config.toml
num_hidden_layers = 16
hidden_size = 192
num_attention_heads = 3
num_key_value_heads = 3
head_dim = 64
intermediate_size = 1152
vocab_size = 32000
hidden_act = "tanh_gelu"
norm = "layernorm"
norm_place = "pre"
norm_eps = 1e-05
positions = "learned"
qk_norm = false
attn_scale = 0.125
bias = "all"
tie_word_embeddings = true
parallel_block = false
init = "normal"
init_std_qkv = 0.0188
init_std_o = 0.00333
init_std_up = 0.0188
init_std_down = 0.00333
optimizer = "adamw"
learning_rate = 0.00258
lr_mult_qkv = 0.7
beta1 = 0.9
beta2 = 0.95
lr_head = 0.0112
max_grad_norm = 1.0
warmup_steps = 277
schedule = "wsd"
decay_fraction = 0.747
decay_shape = "sqrt"
final_lr_fraction = 0.0
batch_tokens = 131072
max_seq_len = 512
doc_mask = true
train_tokens = 588400000
max_steps = 4490
dataset = "wikipedia_en"
Each number is 200 + 40 x the weight over its row's rms, rounded and kept within 0 to 999. Layers, rows and columns count from 0. The size before them is the row's rms in percent of the matrix's.

# k: layer 10 attention key, 192x192, rms 0.069, rows 88-127, columns 128-191
# q: layer 10 attention query, 192x192, rms 0.0756, rows 89-127, columns 128-191
# v: layer 10 attention value, 192x192, rms 0.0551, rows 64-76, columns 128-191
# o: layer 10 attention output (transposed), 192x192, rms 0.0818, rows 64-76, columns 128-191
k88,100,226,197,214,201,201,222,207,206,176,194,291,244,152,201,190,191,219,182,173,133,196,198,155,228,175,229,161,189,243,214,97,273,234,258,178,157,241,195,190,237,201,200,190,142,228,106,145,212,202,121,241,202,199,242,192,240,216,210,253,147,204,200,119,172
q89,096,139,136,215,182,207,130,126,217,273,178,187,209,117,193,185,162,232,244,206,190,181,226,172,155,96,166,187,130,262,139,284,222,187,216,247,225,221,228,241,222,230,242,309,195,201,253,151,154,246,249,228,192,185,273,234,182,209,219,178,157,246,249,201,201
k89,109,241,191,177,167,163,144,197,217,238,187,257,254,127,168,237,175,198,206,179,185,132,159,191,127,174,192,168,201,239,215,226,187,167,214,171,259,222,224,141,152,146,229,300,199,272,269,89,213,142,184,232,160,142,255,254,198,204,127,219,146,202,243,262,154
q90,092,166,277,150,185,146,192,243,216,99,146,151,215,260,196,206,213,210,187,200,194,167,139,212,207,145,186,142,244,141,149,200,196,224,198,226,183,190,214,188,194,182,192,189,206,270,201,183,193,181,135,267,187,167,193,173,268,201,207,131,256,217,216,253,147
k90,089,203,159,148,168,197,199,151,249,198,217,157,164,260,210,253,180,157,190,191,166,242,217,203,216,222,185,143,186,155,183,246,161,210,175,195,209,180,116,225,202,252,217,191,269,208,234,198,185,189,209,206,144,274,211,191,193,163,233,188,248,228,195,169,214
q91,088,215,127,188,225,164,201,207,199,92,242,202,153,197,240,254,195,205,185,205,193,181,204,245,187,146,233,273,226,260,242,269,157,214,200,158,168,216,234,199,176,172,166,169,199,186,228,213,154,181,188,214,207,178,175,175,196,173,161,215,109,229,234,237,149
k91,085,186,190,174,151,182,173,205,247,176,252,183,189,172,190,200,212,176,308,150,242,146,132,217,149,198,233,248,176,179,222,231,130,165,247,180,267,246,201,188,143,252,171,225,221,215,301,195,188,177,141,192,206,218,212,202,123,97,211,191,202,228,236,201,188
q92,102,226,269,264,247,184,189,216,222,256,219,217,189,259,234,263,207,246,196,195,255,240,147,153,178,223,166,260,183,200,171,152,127,159,219,166,287,255,150,220,176,209,237,122,166,251,213,230,176,159,165,232,194,189,108,229,183,222,140,261,159,149,117,185,155
k92,103,228,157,239,235,232,195,210,277,205,220,208,239,249,243,219,225,162,182,155,227,240,208,194,237,190,175,276,171,188,180,211,94,157,212,186,246,254,184,206,183,132,172,78,222,240,168,198,173,222,202,203,219,176,164,176,245,186,209,178,132,176,173,143,181
q93,093,202,213,180,216,211,209,196,205,212,103,147,220,246,140,182,222,214,216,202,182,215,154,215,178,163,235,149,184,246,212,189,201,310,242,221,206,186,249,108,187,132,193,186,193,153,164,149,218,230,231,189,305,186,159,212,210,240,205,157,216,228,167,236,234
k93,095,211,190,185,183,215,238,209,178,190,205,242,183,281,228,243,231,238,252,172,142,207,293,145,207,176,183,146,209,189,156,162,273,274,213,109,188,204,177,237,172,218,194,157,204,160,206,270,192,213,213,185,272,192,182,148,170,246,198,236,207,269,266,196,273
q94,082,229,219,184,199,205,187,187,150,219,236,260,190,164,227,194,182,173,154,148,177,199,179,188,246,189,216,207,149,231,191,250,110,216,175,136,279,236,198,274,233,224,158,215,124,178,243,216,149,253,271,138,232,229,187,198,132,206,206,226,179,192,246,240,231
k94,082,216,229,186,170,198,216,220,185,194,203,241,210,203,181,254,194,211,191,195,214,178,156,255,148,178,175,250,167,211,186,227,119,182,274,189,310,314,252,198,193,165,211,225,209,250,201,165,199,208,250,157,161,155,185,220,178,143,187,178,164,260,252,222,192
q95,100,173,229,178,118,252,213,156,206,273,225,165,200,219,159,225,241,253,158,106,249,216,125,166,208,243,196,160,180,205,194,190,212,182,222,274,211,185,252,173,276,236,214,221,166,145,175,211,186,314,261,191,198,153,215,222,179,196,133,168,231,208,217,179,199
k95,101,225,155,243,172,231,180,174,240,191,180,178,216,224,268,247,252,199,226,252,197,207,212,201,169,181,221,122,177,249,177,237,262,154,154,251,263,178,176,240,191,215,229,179,172,202,150,211,218,223,260,199,124,234,245,150,203,225,212,167,180,166,246,216,228
q96,087,211,129,173,133,252,270,204,204,180,126,174,272,229,179,162,189,200,215,222,202,259,182,225,222,176,214,124,133,245,256,245,168,152,170,301,200,212,233,134,276,204,182,213,312,185,226,224,119,247,232,232,181,129,217,203,179,180,165,121,253,226,143,220,205
k96,095,201,140,197,142,197,261,205,187,200,209,241,197,149,291,199,180,234,270,178,193,245,194,267,193,148,203,171,247,249,234,195,249,227,133,249,233,144,251,207,210,239,187,193,188,200,226,188,148,138,169,174,227,181,273,148,150,224,217,189,218,211,232,168,256
q97,098,178,246,144,254,237,214,217,182,187,234,174,149,234,142,231,188,148,152,226,223,106,220,193,238,200,177,185,267,167,181,196,189,189,221,208,154,228,155,218,214,243,221,162,154,241,121,215,190,247,142,231,79,159,183,209,189,136,220,146,234,183,260,230,190
k97,101,214,139,158,232,184,143,164,204,200,189,199,211,228,186,195,160,76,155,241,208,203,188,236,214,241,206,175,212,179,156,180,209,195,153,287,143,163,255,265,240,292,231,211,197,158,143,197,176,193,248,246,183,229,219,171,206,157,207,126,295,177,275,215,190
q98,100,180,168,221,245,203,183,192,248,170,225,228,201,141,264,221,162,216,201,242,181,206,263,220,192,193,220,237,249,210,204,100,212,214,218,209,262,178,237,226,277,194,218,177,221,141,215,201,141,218,245,157,193,252,250,224,235,114,162,309,176,179,201,147,234
k98,107,194,197,185,188,168,197,200,264,257,220,270,192,129,143,224,268,231,248,244,258,208,194,245,232,215,242,228,230,242,232,158,180,225,229,222,183,206,250,180,192,220,176,201,192,178,105,177,189,240,98,204,174,223,230,170,157,164,119,159,187,242,201,211,216
q99,098,205,213,190,199,165,205,165,210,132,230,153,167,294,198,191,231,213,185,191,201,136,252,174,130,213,148,176,236,218,171,221,253,189,140,231,122,163,123,226,131,219,206,168,238,185,146,225,178,172,197,169,184,199,158,180,231,237,240,192,147,193,206,174,171
k99,102,157,182,166,234,167,187,154,185,157,254,151,260,162,181,173,188,212,235,195,192,232,228,140,210,243,236,161,204,161,143,177,258,201,146,165,132,153,240,218,173,257,143,227,316,192,228,222,208,197,172,163,200,271,232,197,213,223,240,228,293,215,218,191,188
q100,092,220,178,210,209,172,210,203,238,133,176,160,160,172,179,197,265,142,250,184,167,175,202,242,273,183,219,197,247,209,239,228,158,303,153,227,170,171,142,178,150,252,150,144,174,195,184,193,229,214,172,265,245,216,121,194,176,227,221,169,283,264,225,191,225
k100,084,129,163,144,199,175,182,212,119,222,215,164,171,260,211,181,250,202,221,195,234,178,200,255,182,185,195,179,181,157,155,218,125,260,222,145,168,225,156,218,195,215,220,215,114,211,213,201,190,201,233,165,270,312,181,200,137,167,191,165,217,217,250,209,155
q101,097,183,168,243,150,215,228,214,250,252,209,199,283,239,104,243,169,213,212,185,179,184,158,233,211,147,225,199,204,249,148,167,239,164,205,176,229,244,131,158,251,206,327,249,147,277,198,200,230,230,130,236,190,123,222,278,181,191,193,172,224,212,168,207,215
k101,102,187,127,183,181,198,211,207,233,146,173,220,242,180,235,157,245,196,196,159,203,230,228,195,171,227,177,207,205,241,173,210,169,98,193,166,211,226,144,244,270,165,294,232,212,279,189,172,284,177,218,242,175,153,222,220,197,214,184,240,118,200,107,209,228
q102,098,118,172,169,152,234,217,217,216,223,175,173,229,166,192,100,97,194,183,146,185,240,192,206,199,219,222,175,128,231,172,199,203,160,212,242,230,237,287,246,220,141,220,228,189,155,282,138,179,240,263,221,238,171,230,248,179,233,152,195,235,230,231,257,203
k102,089,200,217,222,165,185,197,230,248,245,119,222,217,194,224,187,180,130,150,207,199,201,206,117,213,173,198,152,257,280,235,249,219,240,167,132,207,180,165,197,169,161,158,207,193,241,182,130,157,259,229,217,155,190,250,225,200,278,160,227,182,188,193,242,178
q103,080,174,182,136,184,215,246,230,206,230,191,213,172,221,260,160,196,111,212,166,192,221,135,206,230,217,118,148,182,251,184,165,254,152,207,192,174,206,162,265,151,116,201,234,222,207,138,174,199,192,146,188,174,222,261,202,216,213,209,218,240,195,214,205,208
k103,080,258,167,160,228,203,239,246,163,190,152,220,221,213,177,200,127,176,164,270,180,265,188,224,316,174,176,152,203,196,200,162,289,234,98,202,88,148,159,181,213,206,212,236,190,167,204,160,200,150,205,203,185,197,197,148,244,304,230,192,220,175,203,181,272
q104,098,238,239,177,190,165,161,140,167,245,219,201,205,266,224,225,247,242,149,119,210,166,233,146,190,242,208,230,234,123,139,163,227,137,152,210,172,213,108,212,226,247,213,183,230,150,241,165,243,172,188,246,159,194,165,186,188,239,224,183,200,201,246,220,133
k104,102,222,209,195,262,281,160,102,233,131,178,160,248,271,161,159,279,180,123,164,158,113,208,204,185,248,179,175,237,135,139,215,126,164,170,216,201,284,178,213,203,140,216,171,240,237,216,191,205,260,205,179,179,198,167,256,196,217,228,203,256,192,131,215,138
q105,101,162,166,188,197,205,220,274,231,251,217,122,213,199,177,203,178,219,235,168,294,151,143,202,238,176,192,183,175,251,192,210,216,282,242,197,199,230,250,165,260,155,206,214,201,221,139,221,226,211,212,177,270,199,246,144,164,170,135,93,212,232,200,204,242
k105,099,209,182,213,195,196,193,239,183,239,215,249,183,192,238,260,185,228,240,242,264,207,230,200,214,127,153,152,184,233,195,219,288,300,145,114,205,113,237,232,180,281,180,225,161,158,147,227,142,201,225,223,228,272,206,126,212,241,218,186,279,188,210,172,282
q106,081,248,231,183,159,198,199,219,214,131,132,209,180,275,200,201,227,176,161,205,176,199,261,227,189,203,244,155,209,205,215,158,123,258,193,159,149,198,208,215,210,180,184,173,207,235,187,219,183,191,201,210,171,162,117,177,199,216,240,250,182,198,206,214,192
k106,087,195,169,217,229,210,194,224,138,232,227,236,190,280,195,172,164,211,185,221,162,207,209,201,139,184,192,239,228,232,164,191,93,243,219,228,207,248,196,269,217,163,220,200,291,217,211,255,176,224,181,230,188,172,111,161,176,166,182,249,271,272,251,224,180
q107,102,211,195,210,226,162,219,171,156,140,155,145,201,177,177,165,274,218,208,171,128,200,209,187,234,259,174,145,270,105,206,225,229,202,186,225,182,154,206,118,147,302,218,161,255,229,127,145,239,203,205,258,218,219,209,173,226,268,266,223,190,148,227,204,203
k107,097,150,129,187,203,223,205,211,169,166,227,173,137,233,221,203,212,242,225,183,152,215,214,242,200,242,189,180,225,103,178,168,212,270,211,223,195,203,192,179,192,128,176,198,218,260,143,183,219,181,169,191,179,263,165,190,232,211,235,203,219,131,179,213,182
q108,089,279,262,199,188,155,253,187,221,200,237,237,224,258,267,237,237,197,168,183,217,213,141,185,144,216,231,145,147,220,194,143,191,206,192,206,196,152,125,198,222,235,258,202,278,192,256,133,172,137,241,173,129,168,184,174,204,234,244,218,160,216,205,145,167
k108,086,215,185,190,164,208,292,201,192,178,202,148,231,186,178,211,196,272,197,163,223,231,160,200,139,230,216,226,155,220,189,199,98,147,204,285,221,218,253,194,181,223,225,175,250,209,188,147,136,184,183,166,206,145,208,153,203,192,227,189,102,234,221,163,264
q109,087,175,277,205,233,228,132,187,191,234,193,139,177,250,209,169,268,166,220,190,184,190,230,155,270,300,215,245,213,147,158,182,109,194,161,148,200,229,194,179,134,251,191,161,206,261,256,244,204,199,179,254,132,232,145,236,214,228,249,206,239,97,206,183,193
k109,091,155,167,192,251,202,196,198,224,186,220,213,251,269,198,190,256,198,166,183,188,152,249,204,140,241,196,229,202,204,146,196,132,148,202,262,169,250,167,198,172,275,186,149,194,245,113,146,197,226,240,234,200,272,178,195,277,152,199,168,175,157,193,218,160
q110,086,218,216,171,200,255,177,206,178,171,146,230,171,183,202,119,247,132,199,214,230,196,169,173,240,248,206,207,160,170,236,178,263,199,205,222,260,176,166,164,182,78,210,241,288,198,159,273,225,198,177,188,190,235,187,265,248,224,197,218,238,199,134,236,223
k110,087,241,156,173,210,236,284,189,141,192,149,226,228,141,251,200,207,174,131,242,161,198,145,181,291,194,211,244,136,143,259,223,367,215,170,225,238,110,243,148,218,155,252,175,123,180,161,207,221,182,252,177,252,140,181,252,276,266,194,184,205,178,194,218,213
q111,091,194,176,86,207,196,181,275,146,241,235,196,299,97,147,153,147,208,186,203,219,218,144,189,221,204,257,136,196,220,178,151,189,224,184,187,196,246,266,222,161,186,253,223,205,141,181,147,131,285,309,215,204,186,226,147,249,181,246,192,217,207,180,228,225
k111,091,192,264,215,193,166,230,192,150,246,212,252,208,201,254,260,171,167,150,243,190,125,181,200,170,158,180,148,193,212,212,234,241,263,232,157,230,149,175,230,259,159,149,236,188,210,209,202,187,176,261,151,183,193,162,141,251,179,213,236,159,237,216,244,242
q112,099,135,243,179,255,244,223,224,210,244,170,157,202,181,203,156,180,212,160,215,250,214,159,146,198,253,199,204,238,150,112,195,224,255,211,206,229,169,237,171,228,124,219,183,187,162,219,222,107,173,243,193,130,245,220,92,242,256,103,190,281,211,190,122,230
k112,103,247,234,209,163,153,239,141,247,233,182,255,189,201,208,285,234,180,222,248,232,243,175,189,238,139,207,208,214,200,202,193,221,183,119,227,203,113,160,149,145,246,195,173,175,135,146,208,121,186,210,152,124,236,191,124,271,235,134,176,221,240,223,166,207
q113,081,190,210,210,207,153,237,204,192,156,251,151,142,206,186,208,200,238,202,261,202,256,238,215,256,198,163,178,188,203,210,233,176,203,179,218,153,171,156,165,145,153,178,130,211,194,177,243,231,244,168,250,277,270,166,112,190,175,238,178,200,203,164,209,220
k113,089,169,203,219,252,146,232,187,201,165,283,183,172,136,277,234,182,195,273,205,200,227,205,243,200,185,180,100,165,185,201,236,223,190,192,143,155,175,253,250,196,231,123,239,159,255,171,245,196,159,265,125,285,240,240,209,210,167,236,144,168,193,211,120,223
q114,088,160,168,183,184,158,179,153,277,237,262,219,291,208,148,145,149,187,221,184,202,209,215,137,215,165,188,216,208,265,186,255,235,119,230,165,230,236,201,262,113,134,196,227,177,208,263,143,171,199,176,180,222,166,250,275,247,221,178,233,196,206,191,227,154
k114,089,153,279,199,143,188,151,173,272,201,174,218,267,197,152,204,154,213,212,121,234,177,190,156,206,179,188,226,192,226,239,231,200,201,251,166,248,219,204,182,147,151,200,222,230,251,190,137,251,168,154,215,144,236,235,229,213,285,159,202,150,159,171,290,225
q115,087,218,192,208,148,149,170,182,203,110,220,222,170,251,206,280,262,161,214,201,118,217,285,220,239,190,151,220,194,176,214,190,157,191,200,146,195,231,137,199,174,197,203,200,252,251,206,189,195,185,90,185,278,192,161,233,212,209,280,247,131,193,160,206,200
k115,089,185,144,157,193,220,218,189,219,156,259,191,179,235,215,200,209,284,237,142,171,219,194,287,177,238,168,213,160,176,171,174,147,193,186,167,204,249,206,252,194,178,207,223,222,260,246,220,228,149,180,163,234,142,197,205,183,196,247,165,185,219,175,200,178
q116,091,212,162,217,230,177,196,242,202,177,149,194,158,226,256,243,153,165,161,210,213,136,249,182,180,188,206,265,195,210,205,173,184,180,266,192,187,211,231,259,199,178,190,200,184,209,171,194,239,199,179,195,228,282,252,312,231,152,211,249,201,218,168,215,278
k116,080,198,180,211,208,230,179,250,247,223,166,223,174,163,145,184,172,132,191,181,194,243,264,200,276,240,180,227,240,181,283,133,259,237,155,157,97,139,261,194,219,190,229,176,185,131,169,210,185,247,248,260,225,208,192,232,154,258,207,195,218,188,198,215,232
q117,107,174,166,214,231,209,161,246,106,180,216,207,233,162,197,223,183,293,136,177,242,181,197,240,223,192,189,183,200,242,154,272,180,258,175,177,182,206,253,143,217,175,205,216,192,195,203,204,214,245,320,275,196,226,234,112,199,170,251,117,211,239,257,265,150
k117,104,162,204,251,193,182,215,227,148,205,188,195,165,209,225,292,184,178,197,263,171,158,182,128,161,179,136,219,194,224,144,233,192,167,205,211,196,249,167,204,222,219,212,224,182,155,236,233,220,170,248,247,202,223,200,200,229,128,217,190,238,246,207,187,215
q118,083,183,155,210,163,262,285,260,175,160,121,170,215,152,197,196,109,185,160,192,206,213,257,218,122,169,198,180,120,260,224,239,219,158,300,187,197,169,288,249,255,170,155,251,217,169,225,141,171,201,225,156,228,237,249,227,139,155,194,185,240,269,230,182,243
k118,081,203,241,173,184,182,239,248,128,211,211,226,180,142,181,153,155,162,238,233,223,268,208,140,191,148,196,178,189,224,298,177,263,227,154,182,156,131,247,151,230,206,212,243,163,143,263,228,187,279,242,197,187,218,235,195,152,277,197,243,214,233,208,190,227
q119,091,177,248,198,215,207,170,223,237,134,144,173,143,219,205,204,252,121,168,157,185,204,256,249,252,203,201,151,186,106,216,226,190,183,200,193,220,198,145,262,148,216,205,110,262,158,233,171,191,207,141,167,156,223,166,177,223,203,227,204,154,246,258,217,136
k119,090,219,213,135,183,180,191,183,204,187,235,165,157,238,186,181,218,182,138,235,172,181,225,192,241,251,208,234,174,161,212,200,177,221,156,205,188,215,171,140,93,190,193,195,239,208,233,171,225,209,239,136,179,161,183,241,199,161,175,152,247,214,225,176,189
q120,098,133,169,151,208,186,208,194,184,159,202,189,218,169,195,125,198,177,183,118,182,179,139,207,259,189,179,160,157,189,221,248,212,192,178,202,194,181,233,254,236,234,115,248,280,157,197,146,158,254,234,241,216,260,221,161,196,177,310,153,221,253,230,238,169
k120,101,184,237,146,219,181,233,207,102,234,233,214,192,199,196,167,249,226,272,214,192,163,142,183,183,176,208,128,205,178,230,239,190,176,184,169,165,171,194,173,246,236,135,237,205,197,195,173,147,179,287,176,192,261,170,169,166,216,210,161,174,226,222,214,206
q121,092,267,234,208,165,139,168,181,164,158,168,181,200,252,197,237,257,167,230,169,119,201,210,218,248,187,181,145,207,163,232,193,232,213,147,179,218,196,102,165,171,246,206,209,258,286,209,257,205,163,142,177,260,209,156,215,204,241,255,157,196,186,98,207,243
k121,091,210,135,200,241,236,240,137,129,130,246,173,172,235,204,166,206,295,158,203,168,191,165,242,189,187,163,196,151,132,144,224,265,201,170,160,174,279,192,181,228,170,248,205,261,270,247,174,197,150,268,149,257,179,198,208,205,216,228,161,172,206,161,207,194
q122,087,187,212,234,227,167,213,223,238,179,252,242,161,212,179,231,185,197,236,212,126,198,155,241,166,149,154,193,216,204,190,244,230,198,195,170,134,160,142,220,146,224,177,219,177,252,159,192,251,235,146,117,257,145,128,188,193,186,243,239,111,268,247,225,301
k122,080,196,202,177,166,158,189,221,214,231,267,195,174,199,178,201,225,253,249,117,203,178,224,232,175,215,214,215,171,199,190,189,151,180,210,152,191,278,205,285,184,253,189,209,260,221,200,200,250,196,143,183,220,195,184,213,194,153,259,246,139,259,211,239,183
q123,095,176,148,184,208,197,155,239,164,259,247,175,206,107,124,249,116,193,160,233,129,236,144,177,105,193,186,212,215,224,156,212,197,191,258,112,219,245,243,197,196,241,257,245,162,204,223,170,166,202,234,159,174,232,216,237,207,172,134,240,217,209,210,212,266
k123,091,233,258,235,201,211,195,172,188,262,235,244,184,201,175,244,197,202,157,205,197,192,195,164,128,143,168,206,154,208,242,204,220,221,230,178,198,229,223,198,252,172,264,190,193,187,280,220,172,222,189,226,191,170,245,124,199,182,167,209,146,293,259,201,194
q124,092,175,161,169,191,218,160,222,194,211,193,230,224,167,230,215,153,254,213,184,183,187,142,201,145,186,217,265,174,233,191,178,245,185,237,131,246,231,226,231,239,219,195,276,169,152,271,152,207,220,242,170,224,276,242,243,179,178,243,257,189,214,171,153,238
k124,089,263,220,143,202,230,255,251,280,227,212,322,215,110,159,172,256,194,215,161,177,178,235,206,191,203,169,217,212,235,250,202,193,176,229,170,186,264,197,123,231,205,197,211,233,180,196,123,224,231,82,211,205,164,162,249,182,207,197,235,165,284,198,198,224
q125,110,158,174,271,183,230,185,135,148,228,163,210,217,162,215,166,221,229,182,198,227,226,168,182,221,206,177,173,260,194,147,145,239,265,192,223,215,212,214,195,268,193,283,280,114,177,182,160,210,255,278,182,115,185,257,242,199,248,187,235,208,138,197,190,227
k125,109,152,157,234,165,174,229,204,196,190,220,251,240,159,192,257,189,247,217,259,188,267,196,233,215,145,193,183,303,213,210,187,225,195,191,199,243,223,212,171,256,143,192,241,207,192,157,173,256,215,166,215,130,183,240,230,247,227,183,200,225,197,242,206,181
q126,090,197,128,223,245,188,234,202,171,171,184,200,245,152,151,120,159,231,190,223,69,262,186,227,192,187,216,212,215,244,214,235,261,252,158,152,180,201,223,199,203,180,189,196,219,169,246,235,211,270,235,230,292,238,198,278,178,186,169,216,145,216,237,219,203
k126,092,158,258,218,174,211,163,241,208,217,228,223,235,184,155,205,236,273,258,147,144,159,168,219,156,176,165,259,251,215,220,198,293,204,293,108,245,239,115,174,183,173,210,183,179,246,242,236,245,211,160,179,230,202,183,186,185,126,186,224,123,183,176,232,187
q127,103,209,146,200,206,241,211,180,147,223,136,206,188,247,228,217,202,235,186,267,205,216,243,209,173,163,168,179,271,150,184,179,232,166,239,116,183,201,218,276,264,201,194,265,271,154,236,218,220,221,216,194,157,234,245,286,146,214,172,233,151,231,182,168,163
k127,097,210,218,146,207,213,190,213,130,226,239,276,242,203,180,188,225,207,218,215,204,205,233,160,193,197,197,187,261,170,255,114,230,145,222,189,235,214,222,126,225,202,269,216,206,229,173,188,241,192,166,170,123,183,201,238,157,213,169,243,205,257,230,221,136
v64,104,287,258,151,209,208,260,201,218,257,158,220,215,231,150,168,207,197,228,200,131,173,203,211,192,121,233,200,165,243,200,141,166,168,144,206,191,210,132,158,177,140,178,162,178,175,206,180,283,212,252,116,201,179,210,265,298,133,139,100,239,279,219,222,279
o64,094,274,241,186,219,159,265,217,227,231,209,227,213,211,133,228,172,214,254,140,211,183,108,177,260,205,186,108,138,262,194,188,134,154,198,201,238,123,192,231,157,186,217,172,164,209,194,240,153,181,186,180,240,207,228,171,205,169,241,188,244,215,192,281,247
v65,105,252,238,134,143,191,246,137,178,227,166,137,227,187,166,295,286,207,233,183,155,236,234,222,200,227,201,200,223,231,188,201,187,221,159,122,182,181,187,143,234,166,196,211,142,149,222,160,156,265,274,156,188,123,226,192,255,137,215,120,189,194,193,243,202
o65,115,114,224,140,139,255,280,246,232,184,151,151,243,240,195,240,202,174,237,148,154,164,182,201,115,142,184,132,197,290,125,218,208,195,159,178,123,115,186,203,181,288,185,181,237,267,185,155,219,157,232,170,203,179,173,177,247,239,177,263,223,231,203,205,211
v66,099,167,225,227,201,226,189,207,153,93,161,179,163,212,268,217,105,238,219,187,228,184,140,212,201,198,247,210,212,123,157,131,117,158,194,220,237,210,188,171,249,180,129,190,144,211,209,171,245,223,191,279,251,212,231,207,214,128,255,286,212,185,236,230,252
o66,103,182,223,249,214,225,159,119,217,244,196,249,151,198,176,245,219,192,188,274,254,132,262,178,219,188,215,265,250,247,202,168,155,185,256,122,205,199,213,192,255,245,198,265,167,147,184,187,211,243,241,243,188,119,247,239,158,168,209,206,240,327,235,209,210
v67,094,54,223,175,165,165,250,203,170,252,265,174,254,232,128,121,236,251,189,221,196,242,206,155,225,201,247,222,159,157,248,113,182,309,237,169,219,243,213,185,209,199,219,224,187,241,190,177,167,238,168,167,212,271,226,196,128,199,215,191,133,160,244,203,135
o67,094,143,240,205,174,191,219,162,182,247,227,176,228,259,262,188,212,251,121,185,281,285,188,181,170,187,161,230,174,239,153,257,211,253,197,216,228,187,284,227,142,177,182,237,208,262,198,183,144,219,129,236,242,153,106,203,184,188,192,240,97,193,207,174,240
v68,093,101,180,165,212,274,170,205,211,169,247,200,121,213,220,86,209,242,181,227,205,208,163,143,162,190,218,167,208,132,167,135,210,240,203,160,277,195,219,255,225,185,212,213,154,264,206,201,261,205,145,124,210,232,240,196,188,261,120,198,209,255,231,170,201
o68,100,143,171,195,252,188,272,214,175,205,287,171,203,302,174,151,151,160,153,303,226,213,164,164,163,242,200,195,192,236,188,167,165,243,213,223,238,261,208,175,201,169,150,153,145,226,221,304,170,237,156,155,224,154,224,214,190,205,172,248,191,188,222,207,176
v69,108,171,186,177,222,153,182,239,226,190,237,168,178,252,161,181,198,264,127,171,224,184,171,185,165,228,148,158,184,145,199,124,156,129,253,187,242,217,256,197,179,116,238,262,242,194,173,215,319,235,105,180,183,237,207,194,136,219,151,244,216,206,244,196,132
o69,117,196,183,153,222,205,217,226,220,193,235,232,178,292,246,261,258,190,112,321,161,244,256,230,169,251,188,226,240,174,247,168,197,223,230,227,142,274,240,221,137,116,187,204,228,230,154,229,194,176,118,160,185,223,232,154,240,240,186,197,235,213,231,164,194
v70,104,235,266,201,210,173,200,208,225,211,204,168,145,234,115,218,251,184,204,190,154,194,242,204,163,166,179,182,199,136,214,192,178,190,222,209,191,215,245,195,199,169,221,211,231,168,146,241,290,252,164,159,203,214,179,202,269,126,117,230,290,202,225,212,211
o70,104,268,267,215,271,238,183,191,282,220,169,242,245,181,153,313,192,261,154,245,192,122,236,182,255,202,191,176,143,138,243,204,229,179,195,250,198,205,187,265,154,165,237,205,179,184,186,254,237,169,132,196,263,247,162,149,206,191,165,218,196,213,188,193,187
v71,108,170,214,207,227,250,214,168,247,176,180,245,206,199,165,196,137,117,262,181,126,206,194,174,184,152,168,196,164,122,209,185,273,251,170,186,299,166,160,240,185,156,268,237,221,245,211,238,163,189,214,166,184,218,166,160,175,167,181,202,174,240,214,211,249
o71,106,181,247,158,185,206,212,220,184,187,262,208,254,169,170,181,227,180,213,190,207,223,239,216,236,206,176,189,101,148,225,188,190,181,206,230,252,239,177,201,250,190,218,109,286,150,231,203,138,189,259,184,204,173,226,190,213,218,206,235,241,151,146,214,173
v72,097,189,205,240,176,162,216,206,198,167,207,214,252,216,153,244,136,211,268,192,224,176,177,151,160,119,208,206,99,168,224,209,266,238,158,289,208,187,266,172,167,233,215,172,206,218,202,186,246,221,207,156,215,239,144,206,162,191,208,220,104,210,207,136,168
o72,102,172,212,306,155,199,235,184,244,176,160,228,231,53,296,154,177,241,214,201,250,255,216,243,245,223,208,193,220,232,195,217,167,191,167,176,176,215,167,142,184,209,246,172,205,172,192,190,153,242,251,198,218,193,189,176,149,146,130,221,189,213,163,156,225
v73,096,216,243,175,217,257,189,162,217,141,149,218,227,226,49,182,221,272,208,228,213,190,251,156,225,197,246,211,240,226,178,182,258,193,255,171,237,121,170,232,177,210,156,253,271,187,205,202,273,182,167,182,207,223,248,175,246,196,148,206,194,136,238,185,167
o73,102,183,213,207,247,238,261,102,184,228,169,190,211,176,155,126,220,281,204,259,183,165,220,185,180,224,196,135,252,200,161,243,198,226,169,261,153,236,208,194,188,194,125,241,171,252,263,215,203,160,201,122,262,143,185,155,231,242,140,224,263,169,185,140,159
v74,098,306,307,214,187,185,166,218,210,205,205,231,227,196,172,265,221,224,187,165,126,207,210,153,226,214,182,179,129,188,156,191,232,184,144,238,163,210,189,205,183,184,204,155,209,47,222,215,262,212,269,195,237,186,158,182,260,103,190,226,207,151,191,174,248
o74,107,198,155,245,146,195,189,212,262,188,150,262,188,146,175,245,234,202,165,277,108,131,255,246,261,146,142,229,209,148,131,193,228,181,232,185,144,162,103,212,181,275,197,189,203,157,198,272,226,209,251,161,243,253,215,175,239,178,193,217,192,229,118,219,184
v75,103,134,188,177,209,131,263,224,271,199,253,175,154,203,154,190,136,138,163,189,174,210,152,218,205,171,275,182,184,180,204,195,242,210,117,204,225,237,252,247,205,261,167,171,212,237,212,236,251,186,190,185,185,250,161,247,196,207,160,247,167,195,169,206,128
o75,099,207,164,285,152,165,236,164,189,245,222,245,230,186,254,186,190,140,121,151,241,278,176,207,210,146,156,182,215,174,243,231,196,213,287,241,147,216,191,221,214,138,180,136,225,180,182,196,137,279,216,231,154,237,151,136,256,193,103,271,116,174,152,194,145
v76,093,266,207,219,207,149,205,216,170,226,208,239,212,221,228,153,220,222,137,221,186,249,294,195,109,316,190,181,212,171,137,194,158,168,131,214,168,209,154,246,191,214,218,178,166,225,163,133,156,183,147,169,190,213,233,258,260,239,184,182,180,188,187,167,167
o76,101,261,195,215,321,187,268,101,192,180,169,125,192,192,162,202,155,221,182,259,213,208,153,215,200,242,173,189,166,180,188,119,223,193,173,263,178,192,171,215,194,126,159,173,140,234,216,249,198,244,159,117,229,251,211,246,186,236,189,234,183,178,170,250,186